config = dict(
    head_dim=32,
    intermediate_size=384,
    norm='layernorm',
    qk_norm=False,
    init='uniform',
    init_std_o=0.0,
    init_std_up=0.051,
    optimizer='soap_variant',
    max_grad_norm=2.0,
    warmup_steps=200,
    schedule='wsd',
    decay_fraction=1.0,
    max_seq_len=1024,
    doc_mask=False,
    max_steps=3837,
)
Each number is 200 + 20 x the weight over the matrix's rms, rounded and kept within 0 to 999. Layers, rows and columns count from 0.

# layer 9 MLP down (transposed), 384x96, rms 0.199, rows 103-175, columns 48-95
214,200,225,196,198,213,212,198,221,191,220,179,215,179,216,199,204,192,197,201,210,210,175,209,204,207,192,188,165,202,204,241,226,210,204,189,201,163,219,189,198,187,219,180,200,187,196,185
179,232,208,188,215,207,197,237,199,206,176,215,194,184,193,213,203,185,177,191,192,194,177,208,215,189,201,205,213,217,209,215,220,202,210,180,194,186,200,194,210,152,191,181,180,204,219,208
204,211,201,208,192,205,179,187,221,212,188,231,201,190,59,165,194,208,206,207,198,202,201,182,225,201,191,199,211,206,215,221,193,201,207,200,187,210,187,205,189,202,195,183,206,196,194,215
194,209,188,191,221,199,198,216,242,176,195,183,193,210,208,211,187,204,201,162,179,196,203,211,195,190,221,192,217,183,186,197,202,199,192,186,173,219,199,218,191,194,186,192,174,196,174,190
215,221,185,209,195,208,186,183,229,215,215,189,201,201,203,196,174,188,213,183,225,209,188,192,191,183,195,214,187,203,232,203,198,218,209,186,201,204,202,191,203,169,214,178,181,215,185,249
179,190,192,209,213,175,194,186,223,179,201,213,232,207,221,206,204,209,162,182,200,178,175,166,219,203,195,186,181,217,200,185,179,196,179,182,215,186,221,220,159,185,236,237,204,221,183,239
171,185,182,233,208,209,169,215,167,194,209,216,196,219,234,226,216,237,195,248,181,182,230,173,191,210,219,206,196,136,195,218,202,237,211,191,186,210,215,235,200,191,184,154,230,200,228,212
184,183,200,204,196,190,182,216,205,214,225,190,190,198,194,202,187,204,212,187,173,170,193,167,181,200,175,190,227,199,166,218,208,198,205,223,210,189,185,219,203,201,204,199,200,193,212,197
207,172,209,205,207,230,231,190,189,184,235,194,182,181,221,205,230,177,216,214,204,207,212,199,188,222,206,214,211,188,179,229,206,201,199,213,190,191,202,203,220,197,206,211,229,211,224,198
192,171,226,223,221,202,176,233,217,157,232,209,222,175,177,194,151,194,182,192,176,197,176,202,229,212,233,218,180,187,172,204,158,192,195,189,226,146,209,206,197,191,194,222,234,164,208,204
210,204,229,224,190,209,162,179,211,218,190,223,198,191,203,177,200,202,217,191,229,207,178,196,201,204,189,220,204,197,221,205,197,213,218,207,174,214,184,185,190,194,222,190,183,193,199,194
220,186,191,211,200,166,211,210,228,197,210,205,202,181,196,188,205,228,214,196,212,176,222,171,178,171,226,184,184,230,196,201,191,208,203,184,166,180,188,201,155,212,198,208,193,227,191,187
202,224,221,192,185,213,221,199,205,242,215,190,180,181,231,195,204,182,207,192,228,189,214,174,177,200,195,220,238,182,233,197,204,198,200,184,183,223,172,215,181,168,228,240,162,150,174,170
187,159,197,186,177,201,225,196,177,172,236,216,214,146,244,180,168,194,215,223,241,201,153,189,191,179,169,180,188,164,219,185,201,206,188,196,209,198,194,211,199,172,197,219,187,237,234,185
136,214,199,214,200,190,191,189,238,183,171,235,198,227,185,166,201,218,203,205,189,177,216,199,173,190,214,198,234,187,182,215,237,175,167,190,212,165,188,205,182,172,229,213,173,196,148,228
176,189,207,219,198,172,193,232,203,181,194,208,163,183,183,204,217,209,193,200,193,208,208,181,206,196,201,213,186,202,201,213,221,213,178,226,215,188,213,219,178,195,200,220,195,215,183,169
193,215,194,183,174,158,172,184,177,186,181,179,207,220,180,226,206,184,223,215,227,199,229,193,197,174,177,190,201,200,241,181,208,222,211,191,193,203,229,194,239,191,210,189,220,161,208,215
210,187,171,190,180,203,189,180,202,233,226,207,208,175,202,210,212,215,204,194,231,174,165,208,187,172,196,225,236,189,213,193,174,168,212,217,206,176,181,174,211,193,193,222,220,195,217,193
191,198,211,211,204,181,206,182,187,221,198,210,198,182,212,198,210,185,208,190,189,201,232,157,189,211,206,210,212,213,210,191,200,216,198,202,194,242,212,210,201,191,163,198,211,223,193,221
187,186,235,204,187,186,219,244,201,205,214,220,224,181,244,205,191,177,214,230,189,199,198,203,199,184,226,212,199,190,182,223,215,216,192,199,140,253,182,233,179,198,161,205,209,157,205,226
179,218,211,226,218,201,199,203,212,181,192,200,205,204,185,195,200,220,222,219,177,241,203,201,208,185,212,226,228,217,199,185,235,217,189,213,185,207,202,191,205,188,217,182,203,221,205,209
187,209,219,213,200,208,191,207,204,196,219,208,195,154,123,191,193,153,191,193,187,196,183,191,195,195,210,208,212,216,186,197,239,186,188,245,179,218,202,204,165,192,194,176,173,185,176,182
171,180,210,210,203,228,252,229,193,212,207,256,196,158,217,181,187,174,202,210,219,209,210,199,167,215,202,177,192,208,194,168,205,203,205,238,193,223,218,204,235,208,202,209,226,201,209,204
223,198,230,237,222,184,192,185,204,203,177,224,236,195,171,199,210,194,198,193,186,161,216,202,157,209,169,210,196,209,187,191,197,248,241,162,226,211,180,183,211,206,199,271,203,220,210,185
229,195,207,199,195,194,201,186,210,213,192,179,160,235,195,178,185,201,266,222,212,193,243,203,221,204,214,193,240,202,205,230,216,203,201,162,170,192,222,226,178,158,231,194,218,213,190,200
223,228,201,216,166,229,194,182,253,196,172,178,184,175,276,212,220,213,207,177,206,211,171,176,169,187,206,239,232,185,210,213,207,185,199,221,170,208,179,242,162,230,167,208,152,184,246,221
207,219,213,211,191,187,194,199,238,211,221,194,228,185,213,198,193,202,197,206,208,206,216,155,213,168,198,205,192,219,204,225,226,204,204,198,209,199,192,198,197,192,206,223,200,195,198,212
203,201,198,215,207,159,208,186,200,235,214,196,199,194,153,215,209,211,199,196,210,193,192,151,217,184,197,193,202,193,209,225,207,193,188,227,211,208,200,202,172,197,207,180,199,194,198,203
181,192,166,219,191,176,243,179,215,196,234,197,187,182,191,199,189,202,242,190,177,224,232,179,175,208,226,186,215,177,189,206,196,190,201,217,183,191,207,224,200,188,198,183,176,206,185,210
202,212,194,175,216,226,227,150,197,201,172,214,231,186,160,188,223,207,180,222,209,208,222,172,199,231,188,199,200,216,143,212,222,208,208,214,240,207,245,172,196,216,237,213,207,214,208,227
205,177,166,237,226,181,181,167,213,183,157,174,200,152,192,212,176,198,260,207,242,192,170,190,224,216,136,202,241,216,208,191,193,197,187,199,230,174,197,253,199,196,191,183,180,190,163,202
157,194,198,204,194,181,219,175,209,186,198,197,163,220,190,185,202,207,187,188,246,192,181,169,166,175,199,213,213,181,164,228,187,214,182,212,206,205,191,204,207,182,184,174,155,195,204,144
212,228,230,191,229,201,223,208,162,237,193,200,192,167,205,207,231,202,173,184,200,220,187,205,168,186,238,182,179,236,216,231,195,189,201,194,168,207,216,235,197,188,208,202,196,189,197,214
185,175,213,214,205,177,213,176,167,198,194,209,196,174,162,162,164,155,222,194,216,194,205,218,206,187,223,234,227,219,180,214,156,190,177,212,190,230,191,192,184,201,156,192,195,216,202,202
174,172,187,200,225,198,204,177,203,183,221,232,194,224,192,207,201,183,218,192,195,204,197,185,212,178,208,188,231,216,171,177,226,200,223,195,201,213,213,226,201,211,181,181,218,171,171,196
152,203,227,212,216,204,229,198,167,194,173,196,226,220,229,194,174,224,249,210,205,201,205,236,219,227,200,215,216,164,198,149,174,235,196,177,207,255,196,220,216,188,173,204,183,190,184,180
165,197,229,198,215,200,211,192,210,161,188,192,198,214,181,186,230,201,216,200,212,235,243,181,170,223,213,185,205,207,195,218,226,215,172,217,211,181,188,193,194,222,216,180,224,191,184,228
164,241,198,220,205,184,154,162,188,231,203,201,195,195,186,236,212,205,189,179,184,167,207,240,193,199,210,240,243,196,181,213,202,181,199,203,179,207,179,209,215,197,198,211,221,201,192,218
192,231,212,224,176,173,198,196,187,217,188,200,182,173,157,182,192,185,241,199,175,187,212,213,211,181,191,203,207,196,210,209,210,194,227,236,182,222,208,199,174,196,224,194,202,216,197,176
184,225,191,224,190,199,215,218,164,202,182,202,243,192,257,207,215,200,186,167,216,201,206,197,185,220,208,202,207,234,176,235,238,176,179,172,195,183,190,218,239,246,206,182,239,211,221,181
161,166,181,195,196,182,198,208,204,219,186,204,202,190,214,203,213,168,200,198,176,213,187,175,193,196,201,234,224,217,174,202,198,230,185,179,199,180,216,212,217,189,211,208,189,200,228,163
176,208,208,201,199,178,190,204,186,201,188,190,215,178,205,177,201,182,168,170,193,187,211,211,188,217,210,211,204,211,176,209,191,176,184,207,204,211,171,196,200,166,195,224,198,202,213,195
199,223,172,238,193,190,233,181,181,201,178,206,195,160,191,207,206,223,243,165,235,232,187,201,221,205,202,200,215,186,200,173,209,190,201,238,188,191,230,187,191,229,199,217,194,215,175,171
213,149,191,186,186,135,182,209,212,203,177,212,193,195,191,191,148,213,181,179,197,214,204,192,189,186,179,191,172,218,208,200,178,182,203,204,172,181,164,186,222,211,196,211,186,205,235,185
191,234,193,195,197,199,235,172,244,186,160,224,179,183,193,142,201,191,152,164,223,198,206,224,187,203,228,218,206,221,220,238,192,186,226,209,202,207,223,173,195,209,197,184,190,197,213,192
182,214,185,191,192,185,189,176,203,233,180,196,190,215,183,223,209,195,205,153,205,195,205,212,168,168,200,202,222,182,178,199,198,205,172,172,197,206,194,221,213,198,205,203,217,222,197,187
175,235,206,222,191,182,149,200,186,235,195,221,240,205,199,178,229,180,224,227,159,190,205,188,237,191,177,229,183,174,196,206,185,195,215,164,189,192,192,224,204,194,187,210,207,194,239,202
210,216,211,219,183,179,205,231,188,184,200,191,221,195,225,179,183,228,177,205,194,210,171,213,213,214,184,198,181,193,201,217,219,234,196,209,214,174,176,200,183,183,187,217,193,221,183,186
181,182,210,173,181,183,177,177,208,221,219,208,167,217,235,205,208,191,220,163,168,219,226,173,180,198,155,219,209,196,199,224,176,187,188,219,239,219,230,190,211,189,182,202,192,175,195,223
194,208,216,166,211,215,176,181,171,224,218,225,201,204,197,180,221,226,207,216,181,164,181,203,153,171,206,174,204,191,212,205,159,191,192,210,173,203,220,201,218,200,166,191,187,205,170,182
217,234,201,206,193,194,220,227,201,211,232,208,239,205,131,234,224,205,208,199,217,197,187,225,219,149,190,239,213,216,204,208,192,185,186,200,205,219,205,193,170,204,237,192,197,201,213,181
166,194,209,211,210,205,195,202,209,223,202,212,167,220,154,171,177,204,184,181,213,228,166,218,172,192,174,197,194,183,192,196,217,230,165,221,199,249,195,188,225,227,198,195,197,226,192,244
209,214,207,184,177,211,214,228,196,203,229,213,204,143,227,160,198,187,194,179,258,223,197,179,160,193,158,229,210,206,216,224,228,153,231,181,221,203,173,171,202,189,153,196,181,181,186,156
211,179,214,176,220,193,181,176,204,182,221,213,192,221,219,212,215,195,218,214,203,196,208,184,182,237,203,199,212,185,201,203,189,201,185,211,169,211,192,227,207,212,192,200,239,204,185,224
201,163,232,222,195,205,239,180,210,191,248,188,189,189,223,198,220,220,174,220,175,218,192,179,208,180,195,179,232,227,154,203,192,174,179,207,189,202,220,175,173,213,204,192,204,176,218,180
204,203,167,197,211,210,181,190,202,181,180,224,191,175,218,194,201,159,218,219,248,198,212,212,235,231,178,213,216,178,189,181,202,223,199,218,195,184,198,216,173,188,239,188,188,190,191,171
220,204,202,221,203,206,215,155,168,170,235,200,202,222,168,178,188,233,230,200,231,197,214,207,209,212,193,230,196,224,185,203,161,196,233,215,185,211,232,204,198,197,186,200,199,199,214,215
190,198,215,198,213,223,160,201,195,206,209,199,211,174,210,189,223,211,213,185,236,198,189,181,206,217,215,196,187,208,205,172,191,180,142,222,198,193,200,193,186,196,222,184,182,215,190,211
177,224,179,201,182,194,185,235,207,224,179,201,198,203,208,193,180,201,190,229,221,206,195,220,210,189,229,183,222,206,189,215,217,212,231,195,218,209,217,210,179,193,214,185,191,210,181,164
181,198,198,189,211,124,210,224,261,203,194,171,205,262,181,198,170,186,193,221,173,217,199,204,199,193,193,229,173,168,240,206,222,215,224,186,207,215,194,153,193,221,226,181,246,187,212,179
205,203,198,188,199,182,193,221,199,208,166,194,192,203,147,193,255,208,204,199,183,200,215,193,180,206,215,186,229,216,208,215,195,200,164,192,199,180,169,214,207,196,216,189,234,208,196,200
187,214,225,232,203,192,220,223,232,163,171,207,187,199,199,204,236,214,174,214,153,221,198,203,209,220,203,175,194,185,203,200,201,198,188,169,230,181,182,224,209,213,200,177,212,208,184,209
191,204,222,180,171,197,223,226,171,222,186,176,186,196,178,193,177,208,234,180,203,212,191,173,211,202,199,222,198,213,167,184,246,210,190,226,186,200,214,221,214,201,202,223,171,174,205,168
180,199,212,211,193,174,191,208,202,192,226,181,221,196,125,190,192,222,199,196,209,205,195,193,191,216,198,183,224,227,185,206,192,230,217,183,253,203,211,221,185,213,208,203,179,191,215,184
217,178,175,217,206,200,182,177,180,200,189,181,184,184,207,135,247,182,184,215,171,223,222,200,211,168,232,179,205,195,198,196,198,195,235,194,230,252,219,224,220,227,205,181,186,210,213,235
193,187,225,192,204,180,195,185,184,204,224,195,213,175,209,203,205,189,231,190,185,205,198,188,182,201,193,200,194,223,211,209,176,188,207,183,192,177,193,232,212,190,195,190,195,199,182,218
201,226,182,213,166,165,186,209,183,190,196,179,196,236,234,217,205,210,239,214,230,215,218,190,196,201,200,203,232,207,196,212,193,206,231,171,188,225,172,187,222,197,184,150,179,180,221,166
182,188,182,221,189,203,178,176,217,197,210,227,180,210,203,199,196,189,215,186,179,202,188,213,218,222,227,189,177,214,218,222,207,214,209,146,155,219,192,233,216,174,204,206,199,204,211,228
176,215,197,187,212,203,183,222,173,221,194,171,172,195,207,178,202,203,226,169,222,166,191,176,170,219,215,199,201,199,211,185,214,229,214,233,211,196,200,229,212,205,180,205,176,180,233,230
187,192,200,173,196,203,206,232,226,208,199,207,216,220,170,202,211,178,170,212,178,172,171,208,157,146,170,236,216,235,193,175,200,233,200,218,225,204,221,218,210,217,209,212,220,226,231,209
188,244,223,211,189,193,181,213,193,191,236,197,170,195,255,193,235,176,214,200,221,170,194,191,180,217,153,190,204,167,260,174,238,223,214,196,200,220,181,163,182,201,242,203,191,155,182,235
183,166,216,207,197,204,200,193,191,206,184,219,185,218,194,199,208,209,203,217,183,190,203,219,198,204,206,190,204,189,185,211,192,207,214,192,175,209,175,179,207,215,187,188,205,214,185,200
205,233,193,231,226,159,174,227,216,182,236,198,225,186,213,223,207,192,204,194,246,239,172,192,207,164,168,222,162,180,213,226,213,199,181,203,197,144,188,201,181,225,230,183,199,182,188,193
# layer 9 MLP up, 384x96, rms 0.216, rows 104-175, columns 48-95
196,200,204,170,174,196,214,209,200,198,192,247,228,226,230,173,190,235,192,214,185,202,192,210,191,181,165,229,199,202,201,222,174,182,238,208,153,212,192,209,195,179,181,210,229,154,190,182
223,222,173,197,231,194,201,200,208,178,186,226,243,206,176,215,197,235,174,209,185,204,179,190,162,181,150,206,207,168,201,185,246,171,220,154,207,200,204,173,184,204,197,220,208,170,200,222
221,197,198,184,194,171,198,203,230,185,197,185,186,216,219,219,193,182,193,208,206,237,180,197,195,202,214,211,178,182,194,206,203,186,203,172,230,166,208,221,182,202,208,203,209,183,216,220
183,192,198,194,212,220,239,229,177,189,220,212,206,229,163,194,233,166,223,195,207,210,201,185,184,214,217,194,168,220,200,195,238,197,190,192,207,210,213,223,233,211,196,179,247,211,210,194
213,197,208,157,159,219,232,203,195,211,206,177,210,192,206,223,169,211,164,200,188,211,188,183,196,205,204,206,176,205,188,203,214,163,186,189,210,234,208,164,202,218,227,211,202,208,193,210
202,184,221,177,191,206,238,237,160,150,163,235,177,215,216,195,202,217,231,210,214,213,184,208,212,213,177,227,209,147,204,223,179,214,182,174,194,220,186,196,222,206,199,213,240,178,155,187
201,184,206,175,199,208,203,195,205,191,202,216,199,218,197,205,183,193,222,212,222,206,208,212,160,179,186,183,204,203,201,176,192,216,194,178,193,235,189,197,194,198,196,186,212,199,217,203
213,201,193,176,192,202,170,210,182,175,193,189,211,192,214,211,170,204,207,197,206,186,213,198,202,198,187,211,195,200,184,203,217,184,205,215,190,244,221,186,191,191,223,220,213,165,196,198
237,210,228,175,207,206,246,210,209,236,168,185,197,233,170,230,227,198,231,185,235,192,192,208,251,233,186,210,231,202,164,188,218,205,262,205,206,196,214,175,226,190,227,110,215,153,180,194
214,190,187,172,226,194,229,202,195,213,211,204,188,205,155,234,223,201,206,202,186,196,194,184,190,193,221,201,222,227,183,191,193,183,199,185,191,181,220,222,214,221,180,189,229,188,199,217
220,198,198,218,246,210,168,226,201,206,196,191,229,193,191,187,182,202,173,167,197,189,194,215,203,176,195,173,218,208,217,199,215,193,159,181,147,197,196,208,202,212,188,209,201,187,197,240
183,207,170,221,190,226,214,183,182,173,222,211,196,176,223,226,196,194,194,183,187,224,196,162,246,194,213,202,170,187,195,220,214,234,236,215,185,200,171,180,201,211,225,169,236,171,219,171
198,173,218,156,198,223,230,240,172,208,194,185,219,209,202,211,189,215,203,194,187,180,191,149,186,158,239,180,219,193,187,228,254,200,194,188,237,198,206,181,218,208,208,211,202,174,199,185
203,190,204,169,185,188,189,174,187,192,207,200,245,228,201,177,196,177,177,205,228,204,209,206,209,224,260,189,192,180,204,228,182,140,221,171,188,211,209,198,197,253,181,196,222,175,165,175
195,203,204,229,217,224,204,198,202,172,199,186,214,232,182,217,180,190,209,193,227,198,179,197,180,188,212,170,205,207,204,220,230,202,177,216,185,176,192,178,209,224,191,203,190,207,190,202
164,169,239,222,219,234,174,205,189,195,173,191,172,167,235,176,173,148,205,196,229,202,200,188,230,209,136,181,232,203,212,226,174,217,235,221,198,245,218,224,217,248,167,211,201,176,242,193
210,201,130,189,226,211,188,201,211,161,180,214,225,205,221,216,220,202,198,212,203,202,164,189,212,206,217,203,197,234,215,210,199,167,202,212,205,229,217,183,252,228,195,161,214,162,188,217
198,212,201,222,186,205,206,223,228,200,188,179,202,203,190,220,221,213,170,221,229,189,190,183,187,196,207,183,203,206,213,204,192,173,207,169,203,175,192,216,200,185,195,216,187,198,201,194
192,188,189,234,156,212,206,221,171,220,195,219,225,171,215,183,204,176,212,190,224,241,173,219,254,252,197,175,241,173,207,194,233,173,231,181,191,195,153,221,192,216,173,163,246,197,193,202
224,168,235,204,213,193,196,180,162,199,217,211,197,199,158,208,216,206,182,224,194,232,202,197,189,185,193,220,223,188,183,223,174,248,211,186,160,220,189,214,186,192,204,197,183,210,225,175
203,219,224,190,209,196,173,192,200,166,175,197,239,169,189,166,164,202,186,208,249,192,208,219,249,223,225,191,196,202,231,186,203,215,182,213,199,193,186,181,198,210,194,174,217,189,146,208
186,205,194,211,202,200,214,217,217,191,184,210,220,168,231,226,200,178,236,173,216,175,195,192,188,190,175,207,206,217,170,197,228,212,195,199,197,215,167,185,171,191,181,215,208,232,192,180
223,183,252,217,189,189,211,203,183,215,219,184,253,233,224,196,226,183,203,219,180,168,184,151,172,222,154,160,206,225,161,198,221,231,195,195,209,190,178,164,218,183,214,229,202,204,220,203
206,191,221,176,215,205,184,203,200,209,184,228,198,222,213,191,167,191,182,176,197,178,177,227,192,189,210,197,150,207,200,190,206,193,227,170,197,156,206,205,250,206,223,182,228,185,193,222
188,200,155,184,194,223,223,218,210,162,204,215,234,180,198,172,199,238,197,185,236,211,198,206,194,246,143,193,186,164,179,223,241,230,205,168,168,191,174,235,203,210,207,200,217,207,167,205
198,195,200,194,212,198,185,242,203,209,158,162,195,192,171,227,204,173,191,164,225,206,168,192,215,210,204,193,217,152,218,195,197,191,217,206,224,199,204,202,207,176,193,181,208,210,207,236
212,189,205,191,182,221,179,214,208,221,181,182,207,193,213,178,210,203,205,195,191,200,205,175,234,190,167,186,209,185,193,159,198,206,206,183,197,189,226,204,199,234,190,197,219,148,174,178
206,222,196,186,179,183,211,212,215,211,197,198,190,214,192,183,173,172,194,212,212,202,163,213,223,185,185,209,180,217,208,200,205,216,191,183,189,210,208,212,236,206,206,207,220,202,202,212
213,206,219,197,214,208,229,200,222,186,210,193,213,189,193,203,218,157,192,210,215,223,195,167,193,209,171,184,160,226,160,238,204,208,204,139,191,211,187,192,198,184,170,154,208,198,166,225
236,188,184,223,205,167,173,181,193,199,220,176,239,219,183,242,216,213,241,177,196,184,202,192,165,244,164,190,185,174,232,232,210,193,184,163,189,217,134,245,183,206,196,216,177,223,126,202
208,184,185,169,192,170,234,171,176,208,158,222,172,209,224,208,171,207,175,205,228,203,202,183,204,213,156,207,182,191,224,210,213,203,197,222,204,190,133,210,230,202,178,203,158,219,216,195
214,204,182,232,184,204,227,185,204,217,202,215,202,182,201,161,208,201,215,202,210,180,208,213,210,201,205,190,188,206,216,222,189,186,211,161,203,206,188,184,193,203,196,203,224,208,191,185
221,190,208,175,192,204,230,216,203,165,178,196,153,250,196,238,178,205,196,204,198,223,238,233,244,216,168,212,240,198,215,163,185,235,175,205,182,174,175,247,192,217,191,202,236,212,166,212
177,207,164,183,207,211,177,173,228,182,187,143,242,187,238,188,197,207,204,208,213,184,206,181,188,206,179,213,175,188,166,176,211,182,200,174,211,204,199,223,163,201,207,192,200,219,215,213
124,182,228,211,253,189,187,188,151,229,214,206,204,221,195,209,231,212,161,207,222,179,234,195,148,201,213,194,167,219,207,207,163,268,147,201,159,240,192,241,217,232,178,163,188,168,187,193
211,178,183,211,192,182,195,200,183,195,183,212,223,183,191,235,213,185,190,204,210,179,174,212,194,175,182,222,199,187,214,226,211,208,210,165,198,212,203,196,197,214,201,228,165,166,193,205
223,159,167,174,163,210,198,203,219,183,196,162,200,167,208,185,254,220,198,234,208,194,226,178,183,196,192,194,187,241,205,200,198,237,174,218,191,233,168,183,252,213,208,208,197,210,204,203
225,198,203,201,207,211,206,212,212,183,191,205,189,174,163,206,205,207,164,210,195,217,161,196,167,187,195,191,188,189,211,231,185,191,210,209,190,205,218,213,217,219,199,191,209,196,214,200
201,200,222,215,218,198,237,228,187,225,223,194,198,213,247,204,185,188,178,206,206,205,204,172,203,198,175,199,186,226,219,188,225,179,215,238,210,239,214,179,188,182,230,174,146,175,188,205
215,196,224,194,219,179,158,223,194,182,217,206,199,222,202,190,219,178,205,161,196,180,198,191,210,196,241,204,221,211,210,183,207,207,204,189,205,175,170,186,197,218,210,188,213,166,183,204
192,185,228,185,221,213,207,172,190,198,171,202,213,196,202,195,202,202,216,239,233,213,197,175,164,181,183,204,195,183,196,163,222,194,200,208,195,197,196,185,210,234,194,192,193,214,172,207
199,235,178,212,196,186,205,193,186,187,176,191,195,202,233,188,228,221,190,215,216,188,203,190,193,214,209,190,163,194,240,210,229,199,153,208,170,180,217,246,214,213,174,223,216,165,152,191
187,189,175,217,176,179,172,182,185,176,200,181,226,200,197,195,202,205,221,214,196,195,186,191,185,209,197,206,187,185,209,202,215,221,206,200,205,184,171,192,210,207,233,212,202,169,187,215
210,189,234,243,203,232,187,187,182,191,185,191,166,203,216,200,195,194,185,183,196,203,169,194,253,234,261,155,191,209,198,184,189,191,219,161,204,242,179,183,185,200,195,223,210,158,162,212
209,182,218,179,172,178,190,228,205,226,199,221,170,209,182,203,228,178,178,206,193,155,164,184,210,193,188,170,229,180,231,202,230,206,194,185,195,182,170,196,202,210,199,207,223,217,204,205
214,184,200,211,211,178,211,186,203,185,184,232,227,210,207,183,213,182,210,193,209,253,188,179,221,199,214,156,187,218,210,179,190,183,215,160,211,198,180,175,238,197,220,189,223,159,180,223
181,189,183,196,252,209,216,221,240,188,190,225,242,210,215,223,215,175,202,207,200,210,201,187,167,225,205,184,171,207,184,176,188,197,206,200,146,199,208,171,204,236,219,198,224,233,190,246
226,204,243,217,199,243,206,189,229,223,204,219,205,228,202,173,216,185,170,198,211,222,188,211,214,201,191,181,195,184,207,158,162,163,181,182,167,203,184,193,199,210,198,213,239,210,199,191
175,208,181,183,220,200,220,189,151,209,208,194,207,219,219,200,176,185,200,208,209,181,216,168,181,189,188,211,174,189,209,180,208,218,201,199,186,181,196,184,181,231,202,159,197,214,184,216
220,202,222,190,208,193,215,179,199,164,189,200,240,215,180,217,213,225,200,221,204,215,207,219,221,180,213,186,179,178,198,194,192,172,228,194,169,201,238,195,209,239,228,186,191,164,221,173
218,192,205,192,216,194,169,163,195,178,197,224,194,220,196,186,237,187,203,187,218,182,176,207,211,184,190,183,204,153,201,173,177,213,210,199,175,187,227,189,188,208,180,194,229,208,198,220
203,183,187,195,156,175,192,203,173,211,189,220,213,212,193,188,206,227,171,157,202,210,183,195,188,205,210,154,209,173,176,243,229,214,203,174,194,190,179,149,204,183,219,136,204,188,198,216
190,188,194,207,188,205,209,229,194,221,191,187,189,208,202,212,208,178,190,164,211,229,209,175,178,193,199,194,187,218,201,185,208,216,240,192,221,207,208,188,178,186,203,182,199,174,210,176
188,217,227,176,215,190,191,196,233,186,170,179,211,216,208,171,190,181,213,191,213,206,204,218,210,196,210,217,215,220,184,168,212,253,225,179,222,198,165,188,226,206,204,202,196,205,230,166
210,157,197,216,221,192,203,222,198,197,210,227,185,209,202,198,233,203,210,192,210,173,144,213,172,220,230,178,211,223,171,242,164,225,208,206,156,190,201,205,205,230,218,175,183,174,202,194
190,196,182,235,205,209,169,178,194,193,187,193,263,245,207,179,241,242,206,201,208,137,230,212,195,215,180,231,179,218,177,222,211,194,161,189,199,180,187,190,225,187,172,218,214,192,206,193
208,203,199,244,198,199,230,190,182,199,201,213,199,185,166,198,215,209,226,244,191,165,214,180,191,234,207,212,230,211,187,231,214,192,197,202,196,184,225,173,221,217,176,217,215,177,191,210
222,184,231,208,188,207,199,199,218,182,219,187,202,213,131,207,250,212,205,201,177,211,195,202,167,219,207,225,179,188,207,216,201,194,193,206,180,174,184,196,233,199,211,213,202,209,188,244
154,216,176,218,189,192,196,207,173,173,203,185,244,226,214,233,229,211,233,202,190,166,232,199,209,226,188,200,208,207,131,197,221,217,207,184,209,189,223,217,160,173,225,200,199,222,247,208
173,215,164,211,229,214,211,196,198,198,188,225,216,197,209,187,186,231,202,190,188,184,205,192,215,225,202,200,193,218,204,194,187,220,187,207,201,215,165,192,191,201,199,200,186,198,196,232
196,184,228,168,241,201,199,209,194,224,200,175,172,197,196,205,205,185,199,204,184,220,216,202,214,188,216,220,197,219,202,201,198,207,170,213,182,179,174,226,193,224,198,211,227,196,215,200
168,215,237,202,190,236,187,217,178,191,237,227,204,195,185,230,262,224,231,224,172,194,185,190,191,211,173,215,202,177,230,177,209,221,200,175,217,187,182,172,216,195,184,214,196,157,187,189
221,186,166,177,208,194,200,202,195,210,207,211,240,220,200,168,190,221,191,207,208,191,208,164,187,193,209,221,196,200,150,181,176,179,217,201,205,224,177,187,184,216,207,205,199,194,191,206
200,196,193,178,181,193,227,179,204,188,180,200,236,213,193,205,209,203,217,187,223,161,206,170,194,213,163,217,202,187,225,171,237,173,149,215,189,161,191,182,189,147,205,222,174,180,221,179
218,210,188,221,218,237,194,215,200,191,175,212,186,190,202,190,221,189,187,195,200,175,213,181,243,189,207,206,191,185,187,165,205,220,184,197,192,211,191,192,200,215,181,225,204,217,202,193
168,208,211,175,224,240,202,202,213,212,196,227,169,231,196,242,197,194,182,188,180,180,231,232,207,209,172,205,209,189,167,187,227,206,201,212,226,216,210,194,175,193,195,244,217,162,174,214
192,174,210,191,211,184,167,226,202,191,216,193,223,192,235,222,154,200,207,194,232,190,191,158,202,223,215,198,206,179,190,180,196,193,163,205,182,217,177,175,213,200,221,227,194,203,218,196
197,174,211,196,225,184,242,198,148,209,225,243,180,202,210,170,191,205,201,196,199,172,210,169,183,166,195,180,208,188,196,214,167,209,170,197,183,181,247,202,210,224,208,185,199,219,246,226
214,164,200,208,216,179,185,196,163,202,166,207,216,202,174,239,209,216,216,199,177,203,211,188,214,210,216,244,199,209,216,218,194,201,178,193,175,181,175,223,205,195,165,189,206,198,195,179
211,176,189,140,203,213,182,190,223,191,200,220,178,190,209,203,231,146,173,182,203,212,190,189,195,179,183,172,277,170,184,191,202,233,230,211,224,177,203,213,214,246,191,197,202,196,172,230
217,214,203,184,212,168,196,210,186,199,205,199,199,200,217,209,204,181,198,205,201,193,199,193,182,203,193,197,168,191,213,199,202,206,211,185,231,171,212,211,181,201,244,213,191,205,220,223
216,247,206,187,223,207,217,157,208,192,212,171,212,189,220,198,233,179,182,209,228,187,241,205,198,228,189,215,189,133,214,223,163,201,179,225,191,212,211,186,189,211,203,212,236,172,153,171